From a checkpoint of a small transformer trained on Wikipedia.
Size: 15 layers, MLP 1536 tanh GELU, 11.4M parameters.
Training: a variant of SOAP for these matrices, 825M tokens, 6292 steps.
Each number is 128 + 32 x the weight over its row's rms, rounded and kept within 0 to 255. Layers, rows and columns count from 0. Numbers have three digits each. The size before them is the row's rms in percent of the matrix's.

# layer 7 MLP up, 1536x192, rms 0.229, rows 1182-1288, columns 0-63
102:155128125103110165149119102134119109136061144128162145172104148135105173134180164162142141125067098147103138077150110186140059178130124149109137133142096201143097107169112098139118095133106148
099:170117127031165172169127139050081118134140158103089146105167114134112149141132133131169092148096113166119111130141162134154139139189091126084153156123109140132055105140154148086197126142148175
097:155082130103127099018174146136094095132106123104130111161139169113204115062131172087153062125075175161119106149125152155131136149157104150145185129151090180104144124136144094108195117109129131
100:204165082050133156114112159117108134183124202146094104147158095114143161111121143129123157097182059139115132126145119149084134139158081158069061112120124123102190080154096116101114118143170163
094:163154133142078128087177151159108101153122133117125055080154107174126120154119154102161129164131164146086157195166117120156137087113110134123124103084162150152148121172195105100131148113108112
099:103164160139149145110113192150132068181152105151148156099200127083105089138151152081130064141057116154101130116094080155178168129121133066089166148143118181124103152126103136197132141078137095
094:152130129124119192135190148060162142128136117135142162141141071120113141174129131093153091147115067109107130132141142126117119090060104121167131077123080117071157150194145088117163153092134033
103:149167114180169096097098151129090121094127185196153092105096167164096067169118133117092089083088099146149153141108138154132100172107155150106152130063171113131149093121105131074134142143128126
097:115110131156148146154037077142138119104088163159149167131130142138109090151152167110119132175135129110135136216137134103099077099117102213123161167126107119129136148144132172115143163149111206
097:164117074072175152146133182107118172093108179129131131122127124135139109169142121144114094092147124106057134179137133086098096098114126141131102124062097154053152137134122109158136113150133107
113:123109179140160164079101116153084151161057131181105095147205132113147175137168194178107168131138072144115105127077118145207143185134099174136131105048124118222091129114125124130136170125085076
104:117135096099206138128124167117122130124087114157169134143128085081150109088162150131100144168136084164185180084118191150098073159144095109098161136156095116157148119090111138153093132131138117
103:131129166101123169122094149110160094164154154185123151138068072105135139118117101120110135125175150123090186130126154133182123145120142083175115094115110140143128176107174123105139109084093146
096:108148141131147185143108058085192070098105179102114080112119172107137134168154186193164126071094148117091146116105096100160120144093104184142068133140110125117127157105118089092168132096104074
109:142124100126140063132158138105074116152093112102138084087122108153169077135156140155135119102129068091154070114132153187133122080121154148178188117110147140099145126188117158131169121196098115
094:145137115123104113147118077109081135162110137082063147107146108148097137172090112090141092122148128100088087177113161124169165147195106173145134122150106107121133151138137053092158118113117140
101:167093121145125150146169190145100050132077090101174150124121153149164102110112092148137135149142073130155112074093134142118153119189152113113112129112135131085078071123098130215102136105131133
102:115146179194081100084116132127130166164133095180141124091114159131221135117105118129150070160140109069107110122106150188152143121166168146120121135124144131152110104198075097140117119106030098
092:089139140109148115172077138161071135107112136079148168164115103084087195109165181068127201142151102137091144138161094104145152108154105102125148128125102106149124091133117100130144088127147158
097:090095171180133110122053081106169155114135153037076086074116094132209129166090113175113154121094145140139095099131159106103039149167127120141153134134084131139145096119136132141151108123117152
093:106120092132163140158107095148081162097126104122135139108129142077143120131156208128077097117141138123156081135152126130149153077132081104160114132141078116073123163142136156151117117151053184
118:138122199132131165067108146110123111101129072143102119059188158162123151129192123141125139096137091101178130103094095091164135172154154101126095093104130142152102137186106163132122053117150169
093:095148168159161164112153104113143138156196122070151117113120140075089129148123126116178054084141132124157098147112117149112122096101152112112148138090142149053140128173056117196131092069187148
100:122126101112127176097124109173136100117152180133132149167112152162156179137126187119162127129158116155140142101109200100145125145121140183181147096082134111180147126244084141112112162123121121
102:130157064097079101104112070153092154107130168115129051144114173107137105103125143118136110102133168116149104211123129157132110057165106131122189118140129058107177051136142107122146204104129126
105:090142156146171136131110109078137177120125122116136112114164093131147195186114195135137103142103169112050158128111142123131139098180105166137205122186171141165116142171142093063118055138090104
098:169122153090109126180146141117143119084107177165067187127159121113158091117084166119159101101139188123197117150124133104132172145122108129089109113069181154104097093090183115137132059169181125
099:060113151165073138121134125169049088126140105146127148157174156135131117096118160094118108097091139113132141073124129147113149122176132139160118109038133139088136147091063121150108153118113118
097:106139109069132127156059122119131164109142140132195127090192152088068125137095154136126151078077073122109078123127064119154153099147118185154183157150152167131142118082138160135170095137146081
097:121155128105116107088186135185097069134138195165131143089139090083138121151131116069108093125150159166197099146090116169157219141158152162081136132105152086135119074198180091135136121173195129
105:103114110147140162145114133097123080140139184123141097147046160097077133090153147143122129076152102081090116105119098086063131067071121169082135105151189113207123154065122136177134125112177146
099:139094103068162133126145137168149120184086118120078115097127138176132152110154097139148121153185096124077088109104189100142141089095129127129154056101085080101141181112138116173112084121124171
103:104157080153080105173137111159108121143168143145117103103108130092138142118055167195077132088144135087135116149166198100144123112148145152124164091117219177129100135167147102023115095146116159
103:131156086138129151119128118148145104136109124140111133120123152135136147110137119153170142115143074132168125160112142128066175083185144082110146094043065099128058110104098130118118168164128080
094:144122108147161147150122108135126187055126109115117122061186082146152127129098130177107151105122121151128138081146158118141117144147103154126079166042144122120172096120109117117088099194132156
103:111185082098195130116139087143136137142151156128104033131100105185097099097107105106104197104132097143108082136115142142158133094099074079100158131124187084110162132109123127159140086132109164
098:202097129136142132046120112159101117122114174137152144119110110070099087089190163103162119098089097148188109095071144156109062179123091120148092105106146113170127124087091112144138195144173058
095:090154098137120168121117160139134136084120140069115083150166119163054112158154123147071147103211103113124152090170090119110058107149119139110125157074105102064094090155091113168092087147110101
101:123123133206106147179170150131138130110123160097124165155089117129151183144135132122099080076104121104117122094149137139148196113125155102105116148100122154094159095159096125111140129120133077
093:126121140096120131080152135090118129152134172158118125111147152156135147157095081095177155175159125163137121117114134110156144152092078115091096173156064102138096085162099135129080056127140085
107:072067164110129106147189103131111165157078105127145106176143164078184117123106175109150125106075105157169143142122162164080150092110139147070101186160061161079137134164066158134135126108129091
103:147117109189202108121129186071141175164076141137127157101169154179158138170136141101154077121141145125093186104118175084116128132107115147165116108142177082153122140094085156109106129121152165
099:152125142070163201170123143124083124145113164106131080126156135116139141062127096109122110104172174122116120139121097098083120121108149113069118116146129168067091123158151180145160121121099157
092:164143065159110129195116148120176094136096170107092146152084107162106117100109049116110155082158102132093088070113135125071113099132140137131091127192133200143120103102151130131112108104156157
098:145115082107118148131101086086138146143131122117118121137056146096100124084132105146175159181092150150162119166113143099068111076152135172080138130109166103168125124143052133214141140173095132
098:100122168155177101117204129128160112128176138076132190116113189074139101124136116121121102136150189138152097094134119088050100171116069145131124131093081130152138143150127148179113172081193121
093:103094059175127096112127174154093074112133135125096150125120187153121094079068086183139149071120111198172099106140109133126097167066126119144136090166114099132117149115137119147071114088092133
100:084167120142118126120132076135181115095125140083089145115154086146133141149117134125155070086097071171130166148160199124162100112128100159127121155149086181144160129216151111071167101134127215
083:150136142170107070153188126151121146121122121126096125183099195084163155158095103167153124079120160202132132161119133147131111153110166136135132082095141130125080066163139170105037099140145165
101:131163078143110142097113107122108111090117172142141140060047154120135136100133163121099125138130150139138084150137089157105151197063141155138199151096147125130178121169161128126141140119151082
102:090097081143122072174154104112108110124114095168094133155121107123112118128197136213100166092141112119131108100149136067072077064150106072107057162115116098130145143140173157090154071188120144
097:112103104142181113132123199118165116166115144142123131113123093132137146103145109097141115107067142163097139149108140098081138131071161082102164147138166108127085177167101089126127085113124079
104:080134120184114185084146108122089101101146150150080158096105105131081094123151094141100142132150169101140096073087125094054143128133144120066120140217098109129122199129103156135172111134173145
108:128130095123162149171142102152109113170109120169122166130179095104159095185116181133127122151131110154089080153172131152160097169233175188099180146137119170078063101148092122123154128110105051
096:151152152156097186122114158110166135125143039172085170087124102111145114122123130106103155148158064130162179104100168097141109212113088079126148130138114090126150152111161059092093079105120142
092:121153136130146196053062115136115160078197127134102113096110173119140105158096165144174129126147124087152098182127135131137132111117134151073088175144194168147142140141118100140174059117160137
104:103166132107149104104150168100106104128074153063115159117121220122129105108179103120203061134106121114138098201108156101176200117155173152125149140132175148106156130141084130163105069109200143
090:215136147150133149101116154174177146129107138109082180121145088141170147175167154175130102123111073104131108106180148115157177120122168108167112076170172162092130131092089128091209133120108047
100:152094104123149141079143171147165116128149125087089183075130089150131115084166168159120145134082120140053146139141041099116112127144117124115120127172119108089133132107120038148093142110146241
083:107168091061141128113115179148133095124122172169168201151090180163090094167115095092136035113198147165077092129100110096079097133172143130189099174107119148102123144109124162164141095142123196
097:130099166095098172170094120141037119145149226150146103077159102110098081122133153174111122163166130102158150116125129092142192124126120145119122150190131134088042155064106154143142117111179121
096:138116124122237104105145167116094142140104154157112111114134091124140115116112116164068157169108141105126110089099113134046114143109106152132113132167153123152132066157142017111137133145103133
094:120127133142120131123160099133047129079077163158166087128150185089122120105124120181149099138093120137137116166115142163078119149123078168120155149133095188145130079165157105178093116161154105
102:128155150100119179129070170141173150079148196146155131092154119111100064094107126112110076146132110167073137120187058093179107122173073157103127199132111112070127154155174162123090120118128142
103:083135088117100125155177188173184093090134131154121166131157090105160182096155126166164098145108109117121078073128151075123159169111116160129155113107114105132146145091104103182085148169093098
104:122116182044100124140102127152126069103219123120129111123105126130098104083154192125146032151139100155168140142133123098094117152095141199097162169104109177149106144161130222103135106133161141
096:127191114122122123128123121052073112101098155254150126123175179182073127159113103143122081167144118101134164074164057162140140068133156167185106138160089094128114141114090143133076158099098158
099:087099117140077171156134143155113104076198096118148160138148134172123108115087165118183070147118146077195127141126108177094137095154134155084194166107146104141159104120145057139112173138139117
116:135131095149139121149163095184150117088124117120115139170100143081082131160254182064169078134080131183168131105117156101129088133110122112095151087146139112144143114198119115080076134111118199
100:167199121097121184082135127133084120142150129065106134118129118138089170169155108146117097153159061147115121064159136101122050115121115140183137089176126153125142096164186130122132089160060122
104:133122139101132113159135162122123148172160128139108107054144219112183115082149186156113151100138155142206129102121152151096115157115124118171133104100126144117120161093118174063147162100167088
098:117095113104162169088130105098179071116097088148128093151100095142124158118186155075151171091119109161145098170089164131169136109087132120099165128138100158163171101164121130126061118117116075
091:125162111076157147115103126124182131150111118128118110108130202138135128147112172129089149161097132110113164063121096107080052142144091119141095147156154134162122097170126095170195070199184173
107:143119092128043154076205168195152112071145146091175132123109113168207164185134168163130116141138134169204066098128117138102117166141151098200087138112177151111161128081155136085142087153119128
103:176125185113170209105130216081129098146137116137120186195138125133106119103100133143086131173139123128130122117141137115137101165126127188065136162065068176133161121149176104181156138142112180
099:108115124082139134128166157122092165182126079120150117145200116186117105154121095124115087125062137148115113094110064135113108116129106123092186160146153094167109140210127140080154097139154138
083:126152161103094070188153126109076057105130148169171101114167120104164132113145130188184124105183123143129094166165113074102145197148186129183122079135101180057102114143127168163184106142104194
100:118169149145158075108080131157100136121109132062124119087121131106127168118070128130144121139089113166100133077077099141120114119106139154111142131167117163127101119185126065139100147182130181
100:101110061131064100138110193104133171087110199151128089138116176096127067108076163119124107134182176079125080143139107094138078163105125141130103161144114096106134117130113124131094122155100094
095:134177152140130126068174155172186129112184176107073140133135101130107139133109139087122091121128167165129149119129104114164090150155054089173137108147076093147122140113103148091071159140078132
101:084190129132106123142139135143101142109105098134148149124154133109078132113118220128111156129182055119095112147148167119115088100131104042139108090105117131200136130115112165078160117148101094
097:151138171114057158148094111110074170136122112132105038127146189178138106171067122092069102142125085146068124157142145174091150160144150136096173124105160102202132121157137104121145151182094167
105:142195184144160140087165093130148111114148153096093129164098136077109166134178168171157111194158118151112074169129153192161124189152149102100116176126068113112113147108098101143139117142143161
093:125117055092139131134173130116137102093195146148118143064145106136083088152022071112102107136111100135155088136144097130128108078098171109135166147162113107144149126125160187173171131098113127
100:163169123129059142166081086155128161099145094093119094138151091065152139155153102162117150144070143111086123102143135141146103140132160111171085216118080109144126141156044124104133133106128141
099:119082095058102133161129131135166135210187134141147150155153148100122116161135106129109145189147128128170124196140161129108096067120174083102129156147059117118096165190129167101148149096115111
096:127111163106143127126099067104090117121147125122155147114099106127121131155131107107130090153063102179172113125093168119155155065141108109056096195162153085160146154093106151142133102100070080
102:115101134146171086145130091092167130173155114093130085104106124157136141095083114188133147155119119137125127149126174130106129085103160116103184150134124075127157110129165217154079125169140091
097:132173166184221132067138159133072117155129155151165100113064163138152098155137127137152105113131115112151149100123160119139126118163104077150121146055148105147146074141127159143139133117119119
096:128079163086111126108115143129098133137111101075156182060150123122130157156124145100152181096096139147111125156136147100117104177113134127191140136133141147137131102090103102082096150173086114
107:107186169104137070077120108123145133143109172138088125119145117070140113068136129139129120117097106177134097176089123116131153106167095058099155063187155145148171122136147081112179089121126052
096:107124151135124204098197156095130137119161127184110146118104102112131139099109120201114150108126144146095082158153090173096111102124118080189156101143153169079121098086152125091076133127084171
102:089138065165100152112160173121106185108164136129098093146158148117103146106107125118138061103060148140153147144170127161131141125164104157148109179113123197184128109140104145095159130162103082
097:097187108134082153104165111199173134145155114169086162120129142121164095143124117147112118136077148161199159147131128139148176099092135151151126101096148177148137155128066092162051121137162188
094:101161091149134142122157114143152152180148144195184140207163106135113116076153222151103180124155146088090127102133148158104156095131094131176120125105165075130145140107063117081119139080109106
086:140136118104115159116106133104100102174084107140098133158046163119140171128090104140094095196214123148103108126104118150110176100176164130100091137131180109121138156113089123164167071028114173
100:071100033101140144141149174106157077118061121124144109092109143146158103194155115165131136170123143188141153191099149147152108108144106102114109142182111131099153104219145139051138060102133130
098:141164164150155125125145138082056154089149158171131178101129141170085129081147106090150157093114114084134087135187084127127091176121161122145114159129109098115121151114099155198120125160156138
100:174132089103086099193153164100110143135111214145087116099171150130156211141098100116166108127104140139129183190145148111173113136098090078123107093140120179102135102151134080057143148138126096
105:169182159091156150186140071142175154122157098094102165133120120148180121108132043069089151127081144080143145125123125102167141078169104119090155129133139121125153109172117167141166103156078089
099:079157114051068158089144200118129116122074125181154108139130153101122138134115162121116082140115157148161046143128108136108112136161141116099145179110117134125173197051136126155142114155130068
104:111179121110170190118125151096127122160111155092115182140133130043152121176174126124087149148100155094126111124197175129148203163118115149174118168132122087108136179107082129073101164143112058
104:156055152099094149110100116156185129118138125107148113120027059118141085132092156163171122165156122150125140179176210114105116108084149108129176065091209147112176211160133188123136100150131102
100:105120127078149133118063096112133089166095159109122081123140187095107166115116109143125152152138178141138116135181197135123134112177116156089140180155109106116151098102146108118101136046152110
100:151119191104174113070121176084093151123162109122116139102143100085165143105176095143167091104108147141113101128135123113110204091128167075204154111108111097100115140192108118114122133121189119
090:116142114136185127155129136169085137161109103096124123121082159134150218134123122107127120130055131109108114122238212140138139148153155182110232127081140170124092158139117073148123175121162112
101:145119139115131192082161118107211129182063135094127111177129068124124088191137091076094182167135118173104135176105142093097145118128077154148096178129134074192135163122112129134145135155174175
# layer 7 MLP down (transposed), 1536x192, rms 0.221, rows 1182-1288, columns 0-63
112:129190124144128117130098111172163153083125162106163201159097144136102133113135148141099187085116123106138084070103066127150101107110063111148108136142172083111173161117171153079119120125145115
095:095112121130135125155095151171091118144161150129169138189084136191124178118141129122180123144146108089126132099107094108110088131080183104113120113155196063124169095132047116085070101138087089
097:054139093092164173116102129154153155096083183127192184190100181105141164092164113117087137114170192067111047092090142140138152108074069128108113132118134111166166122141117146084136098157152105
110:128086134144125078139104178083128159148099179063144156174085194117142157047139111082147149096113128170115191144142190141079116155115100151110116160067116109143157098115129153120153099095154156
100:129150134107134137124122159139149116074148144111203173167091133169120088120140093148065085133085141107167094104158118121140123137185105122114131102167104132103125172169119095117127070166144201
088:121107092115142108085149120075107187122120105124147117130127109104135131087149094124103151101124169071151155182167165070125104169138139154132107132133155141095126124112141085081114127097106137
118:183117095122181135111231109131116162155129117065116136183139130135108167161104147120146189157101152127127138080129158111148148150050083113110139108130087087093123135147105078160180109086117120
091:159093145080146171167121101096105123138084085076097122147105107112140195131136089139138114134198144155100143124144107124108167128122143086107141111093125116134131168146088151106101135113088105
105:109147151159121125188099142158108078107120102156121137186098139159132118127091130148110105121121196165049086125194149139144105127173153115139172164153139109197121118160128146143149127123142162
095:145157092094102114118097115148132096167131126088144119191122192164105147101117118111102159155145087160133072109123138145148155155143140191205119135173108104130128097138148125113085091077188178
109:150200130127107128098101098131082168088127098173139085102135159159105152135105128125148138162048166076087105147154101188149153135116126104130133113049130130133111093139171176120137126134147112
106:136169168091119131110130145111099097165172151139117146182188155136079100159150077100158131165103131067112140153073109087112097155098117167167090215144148121096135155162140123120149083137059209
101:127152119208108165109156123181172123138095115056135107112146122163157087152103119096154134114103094170147084220143142109085156100091147147150099188107097093097105106079058078068115050103141119
107:105138093123113152167109121156133112080078132173096163158088128169096107166153139112162132079118157144120101077140074098136158139144131084128089085099182161177128095170129146114121076121093128
111:137111160078146105121078128106143107107128059161181108083168090150199046185101146155124150188128097153139141130181052130110142103116116194113099132177102094121112104155163165157123162112194138
106:108095096140136140068156119119192149126133091103173101171230171167135119134093123128187177117143170107123126065166130105217114107123145070164148207154185105170107087081154129117112154108104111
089:127148108142146102119103139049110128071192151208134132154203105135116122103177160120160182175103132137130156171132069073166133051153138106163149149100127117119109131111134097072076153076134139
101:114152107071168154097134092104100161141124100114110082128101107208147110157140122130079212112169070123153170089154122142087124122168127211075123110131088121110158121102156089090152101119155121
085:122091156136122094094134170120151134133129074147096101150101127150102116166076102123077113122118128115146132084127110109143136213128187155118149172147097132119167153124108140101107131166107056
106:088135112121131090133107110108101112137156184066122149140146158126118117155085133116162086154182150112138136170142156095185082125143148104108122090098137130162131131100142109117136130129119140
092:227144141152148086136173098148100098102138108098130100178165154110153120143040144090142165135113156116139144135149134131082128104146159115116107081133128156221160146115150095169137119106169092
122:095170122104159137156164115144122105109136093063172116169132179125190158102132109103149132153103112144132128167165153141144119078100115124074086136173127042122106118112102137128116151126128165
079:154120104112095085081067163162098159135152101134109097159108119185137107098131076116103153157137117110098219086144135087131096117123098107111152146107117125204106115063196091124110146150067160
100:128119149175157113136049047123167163172129105133135151165098140155133152184145152108185185173081128067117120142122147161114070155128153113031163116199145125175099107094130103107088175074165169
105:139168176106124110116156142170113096077180164091170171084179125113162130075082120077178098176155128075141110098084072120111141128139155078134142154131106098170155135120163138119098113142092067
101:181176042135099090091130143122108162092147119074127094135178137122142157154061096140056157166105136167163153173124165152102134156093145172129106113129066160127119191100136085096123143097205139
107:094178142117130105198159150126102079143088086139164156165156151175072106127143105142152139165114129092137122059120104120102095089151117094185111211150196138104109158100112140092103132103089135
094:164080130097130146109142137166141167131178124105115087166093141202140107106097197135161088135208142109173099162163116126118104135120149164074183123126183098158154165186100122154136144112124125
095:128167101161067125123131146212055144168151133062105125118125104155157111102122168154097192106176116131153119131110133079118184148054133140102162139127151117159163184203094098170177144184181071
115:145146157105159170146100117150117114110088127127120134092109094105108138145130073152121047142158095147125110136097101168096123130207119132179141118105137167184127152122168183119101116157149112
090:154115130098118109102116084129147153141130061137134162070180093184198130152102117193168091126057147152130150134141170096153139171208145078163150144139134153036129130207144147066125145149119126
084:119122120178117128175138123114088137084155123089103142130121129120097080142139175102122137163150157140095185110129071180123138167084132114173117199131173163193128099159164119097169163107163074
104:186136117108117060125049066082127111115071103119071125144120099099125102170173164127177118101097143146113186111124093120138165201127169128093093110198110193096077129125167127174127129121103144
101:136075097181145170078158118161141178145131128064164098118104134145120130110123148153129119106166123094108158178080094129074215179107070126104127161125193147086163165144103131149139142097137141
109:140098129134144118158147156084091087133161170147117076137100162100136128193115136150114113116126180166167138125164176116165123089072104140171137131096097158164152142111149133130140124107208140
087:120128215158106139140127145113146121137105121135157156103149159114113108139106136156159089119123123085134173099109118099064147145125127166115085089130124135146121124100128073095162165118094132
093:094093154155124111113146176044144131139074093165113134164162132159178167117109137128106223170118122144058167182155075137097122097074125144143080088153158113111146074120162145125118092109112152
099:123103168157133118123090121092091219134118121148127085120106057130133131132106110068081123139043111147119196152132135121084070152176101127107137078073162089117115173081197109175088104165141115
105:170132096119119080083124121148113097101095149131140100189142115109171207105077114030091097122146152137091114121099083176168179110093172132121137097168123176138142129126122134175100126117208148
103:175137102132102140167151135178083111164106123141136154028154141107100119072063143125074108155124119075164153154147142182127125147127104153109144105132132172104131130145140101053143086140115085
099:108065158129127112135095171103114151146170129116104127123139137118088085145121131101113127119111205133132107143148140115157158188145147107186115115124079157102103135161117156129123163139051121
106:099110161165136165137133102163155095114144108106136131209152169171112077061138125114171144171171204138075120128098102165197156133089139119175157116161065138111082119111100131176148109095153077
085:099128132150092064106141105126128162088106086145157190101109146163079104136135147098087131110113131128128137137102089173135135163094120152137140146131107144163141143134126093133091142112130163
089:167143144092154140092140132135073139156155135093206079122147137089148116181133120134137098160112124148149125114134117106127133106104107130076157146093172132089149131111117098117130113129096093
097:112133074167143149110142137180145129133120070088111111096150076100206116165128117155117091094088112115124102109138166202082082154101081116201112079141065151110131131105189113021149130106135144
098:101105105094126125128139176103180170143080147133080079191150123174081111121154118154195170151072148113132061149139128119136093090108167131115122112167138135154130132101134161095117156091110113
090:117142195115117122166133156169147176141153129125152151123202090068163185125202118126145122148181134087153136115114174078127113088135107122188132187130146102068129168110132191147156163168120084
106:127066106123090117144159092130158121158155154186097056165192103115090188105147122077109097145098205119121126145138094197132134142081143078156146108110147110062137095098056131095176178143148156
086:113111126091121163141071107091166157158149128197184131147117132212146068108200142106129144169094141113107115045133118125071136125110086168101136174169128141154148134165133106077151129123102068
104:144096141117158154142168160123135135111131107138116115200116092142153050132127119146113154093081174169082125095131087077136132135135135122118134115179173162136135128065115109074163185082103127
101:105200122095156137158137123155131149173095127143148090115094119132150136150130188163171112155097163113107123167098126150144101152096130111119141141163117170146131100118171105145145088156166131
090:157141172127042148136115070109096130120071069150152152142147142114107110141139148169166152121170117083115109139163085155179103151088139142132123048075119117144165128163157213113116142142175123
094:169131089071079110146159121142099125111145113114123124170142147111115093124066159129164139095086099146113123092138100139135154125113086152147104133046118193136135090093090131132150130130128128
114:090089099121121071133161107158119114109119102175110128067153126130160125129179151134070195141146155142157098097166121169148108089110122154105142111056128127145100106111119094097179119165103085
100:158111072136116106079122165127139145088100128179135103171178122123137162086145108119139147128164141145103145107110139196053208129159144056091120161091122023152056179184145129094162168147120078
095:078151077136059095106096110177152134166115132149087170096159102176141149094123119126091115131135134137123176119124093113130183143088133136214085086151064031112078122143125046180113209090119166
087:142099103160144137132097088119087128142153106124152133131114121149104137133041173136114198153151074088105119146136079149006054131119112153132097139139125093116095101125193118144121158111113107
105:188139154067116162090152171169067155148109101158118211142095085133078127069189147086135128143134126196147158144135155104141109146130113098124118108153142129093114193104135088148154092140130087
085:031164099140123092157092077101101149119122141168178111134156120086167176190094092072105110160142130086119149144123131103165136109113117161130107136134122148135145146178080156143116094095121072
088:138119147188156114158108102083136198099121096109095140145202126106174146089112129138135206130046128103161167131139152155142152144076140138136124140159126118147154138103145129135110134148164087
094:175102103198077090143142125155197055146100116093134115153139158077122123126099125135097111073127128131123093125136139137129140161177141097166136182168178162081185119120106074138097141148008098
109:211123118166208128090121180078197128154145081125106122114200112112146131142066133184108097121155076120038130128106197148135133124112158128090132194126132099075097102150060081103101124106131130
102:127110063148154152124113100129135092141199158126190108143067077190092164112090077065098142118177141146145127070067114080182129064112117072112113160132106137144124127138144128104102129102137125
106:174150153152133106136176104118091114172114065116119132150150097156108127072117135104077162117165072174093150150094115187131116090186164158135105074124200093154137112157144098135023151116098082
104:114121197112144152152095154128206147087146153153219128178115155034179163114098093123077123157149147137133109122114157154119140110142089125096185178142132129155138164144088143124104157167148191
107:088129110109131054133112122160137085127171146061150117141198087096162172174100152151137116162088131148129192133120130082156100104124106089150190135161135114068095182065126124089036106097099138
097:122132128177120123096105142095134146131113084101129166108126117141044139141122105096099115087175183063046197130171141127117138101109173099093138146072101145108141123107186126170079111112148116
103:096123123145110056102119189085132152079153140116169065152124093098107110091189183165158121131148122203111166108142179140106135118117165137161067127134150203115150134125131174113172100123168109
111:165088156149136160120131090137115123121227108101092104157108145103119076103166113062212136093161116106134173106213091092137151124093143087064130102152132104139162154129199122153166157109161113
104:148069086069090105115133139100147146104103151162210125214132160128096110109137135136099168135069111104109103158108160125144085106123163142061127108134105035116155185115084108123103097086166133
103:163126145106150120118161174096095117124120134115100149102124181107098125123143118167201104123137089089079122162108131136079161110169132137171115093096072137138091107103132178142128146154162083
103:137085193134155121148105106117055160163173177080109141082123081082158099172121096195161074149133079077147173098136160138133125122124151112159133127076100137110113122084116149153122109147129096
097:129110114119168142133114174096100115097095111129092140133083133167059125131164142126145074114118154136123151130096210131203123094133098178141160200103136152141149119124133130144124073095121074
106:169136123130106149126114061160100120093059070128075116127157135121119158173195142131134137157154150124146164127155120100107113129166107169090071114169160089153140130162130060083153119161065116
114:098150154119215120154089131143070115120126148143185204155144160103108176121089145085113112150207087150153100075120168114142133099089136118084127155156174144116100167142203114149132153159134109
103:129087109098078121105184167166109118084065168208156100142131036108188152103141104125200133189118144118129108099145183175143149093114094074146123152075126129139136096138152151134105172155094154
084:099079143096172146090125115107143221169151118118093143099107149101196095105094118063071106138160129129141124114159154158138114085077054128087111171083153063186109154135110081106114116141137088
104:217148112128121152104075151161086205093098088120127114104101153109084103058155130108139129144151114114118053151117104117168066091126147130078131102140156087076138117130163116119148079189090051
102:138124142088146130119156137121161155148171118149122088188123091137160155078125137109143107137132183152070163083088158133194094175135121129200072130099103152097131131133158177153164114087149119
100:123091108166122149121118111124136156163132112152167166117165106103202130078132146158104185157145128096068099160167139127166113064126145130108084194156089121103152065177095106100112152190097037
099:101150088112167105156139131135090166111132114116135098142113169163132131079158136080157179127124110125111123166111149126151141126160145115093126135143120086158170099177131120118157071132118137
100:074128171121079101167099100094113124123098102134172182135163088143132169183192094138143046120155161088119121156160171113170101089077115107062149145119118126169112164148120127116111183084107154
101:176099127162132115078186159105131122071142204142131106112123124089094049208139144110147144062120078133079163092120085085120162135155107191107107140132118085086131110106101126139099107137094111
079:100102157148104069121093058159113122161065094121181121136119173092140137089213167123137128153142102149130174136141204125183099179127096131136095082114136150094120140142076096036099089135135125
114:155152074095058110172105146135061141147186114137138137077066149196098180129094164139129169138105097096146129094140163089173118147109121142139060113110172149182189125117110142083175144110137091
106:124143138149132151156129126116182103129117119093180128124114163125251122084152127162131100117173094157165087135124123084110103058113133156108129130148127138139142044132102145131148101121136085
094:161135140179125122125146097077084153107091092117113145086186102114102158224104149080173085124102195094075142098164091161144116110132083156161066100152125153120119102157169101080108117122127124
096:098146156116134102113209129089122111150135124118098155166152157110188048119121116074148082104126151119102132104223158104144127170115133095118099152131120179166111144182104078153092128122175100
086:139102131094087141197123124115164142147150169130139114172154087131120148137102139157068178115095128160108127164118061131136106118088221169099107129179131181133137166146165115159128125133161133
095:136153105067148159141120135112154133129097093097161128147140108109143128137096144129111158166084136140165104092145117116126137156181149123147122083123092142099096155096127125045104114098087110
111:213131137152099124086147136129122124107135156105110166132105105125164175155109126096129123137132138133125154136155136143184115127146115146096132082143091104105092145150189157172117137144197123
087:174191105087116122157126138163168130176102132081106119178099100116093156125167151074123141131085107080130142133105223065152142134138106137084161135143104135130092169151148117127097152162082146
117:120075174157189124162085147128127127139130146097119137133161127119053233161060126068153120129123153133114148129108151156103163093136126168080105154136175121113116154128079155156116116111108173
097:088095153115178126119147166102101132155150184110170081197138089121099128072137123120154195115130143117110157164124137140178103101108153139169153129067154091121081116190134121111115131141130145
098:102108149105184126131097114134172093133088106170126119129121194105145130117125149140124127085101105174133105117186130075132140108121132087139198129122054122089125117166173163091105112137159083
088:113129130177134108186125130145151190103162132157118097114147077087154163118135170119155129093092138128166186101163147125141142129060134133104163206167092194150139123134120110027115196135135120
104:124144090084167121077104082123120118129177135123189089116123149103177118153126114156099113148148134144143170143120087098191166110131120138209126081136131102158194117161131105071127105127127108
091:137054091148107132080068130185150107183087073090130125129134153085135125140112140139088094128128173154118117135083149130148098090146140083135160109142130152201105117116131128094124140129101116
097:110142159167104163096063092189075114122148182094143192119089125139095137118140134165071115179154148133111170112107049083088206187123123160086142107113163180110152141142107098126125136082075113
111:086163082198157115111132101115165154090199155106105145126107093102136101140076134101175147100116165156152133100160133099089108137129101130157120124106071079165062162141170109127160128118123153
113:193137131071120074077088164133125085115101081114146067128107096143133166155128179114114100113081093101137063087072167223152109141173180145121100176133095111137130113143137132156151123145109085
107:115153152045173085080134106103143127128071157145142213096123142048142068120121161131123096135110112105154124119116156204185174120107182128137134149162095122122098110122136117123152149129120064
103:139157148148087124076123168128142153149161120169103133163085116163112071063076098154127123114148114134085113132170075109084161115101124128096174156101097152094110149087193100116069068072115129
109:168137120143121125111120159139122146145146108138096094096161087155114092193162134161128138131134134140161127090141066099152133106117152126193123177107070144151080182134110152134088189197099127
101:103085075163105111153159120104120163168126142098104168176139137172144092139116145141124142061118076134163091104140087073105088126105118151131191148146102136146103115118121059144163131079155153
096:107085145173156111094090107130195120122117156075107124078155093125121120129122095132123182141160136111098167132145119140167127120097194141125119125100095173137111109204131114082089167163103089
095:115123149172123084125110152101130122114055180128188101114149112115111145107114155105149107154145147136155175112178130140120173151103122131146137086068151118159128170141165129038142123171178090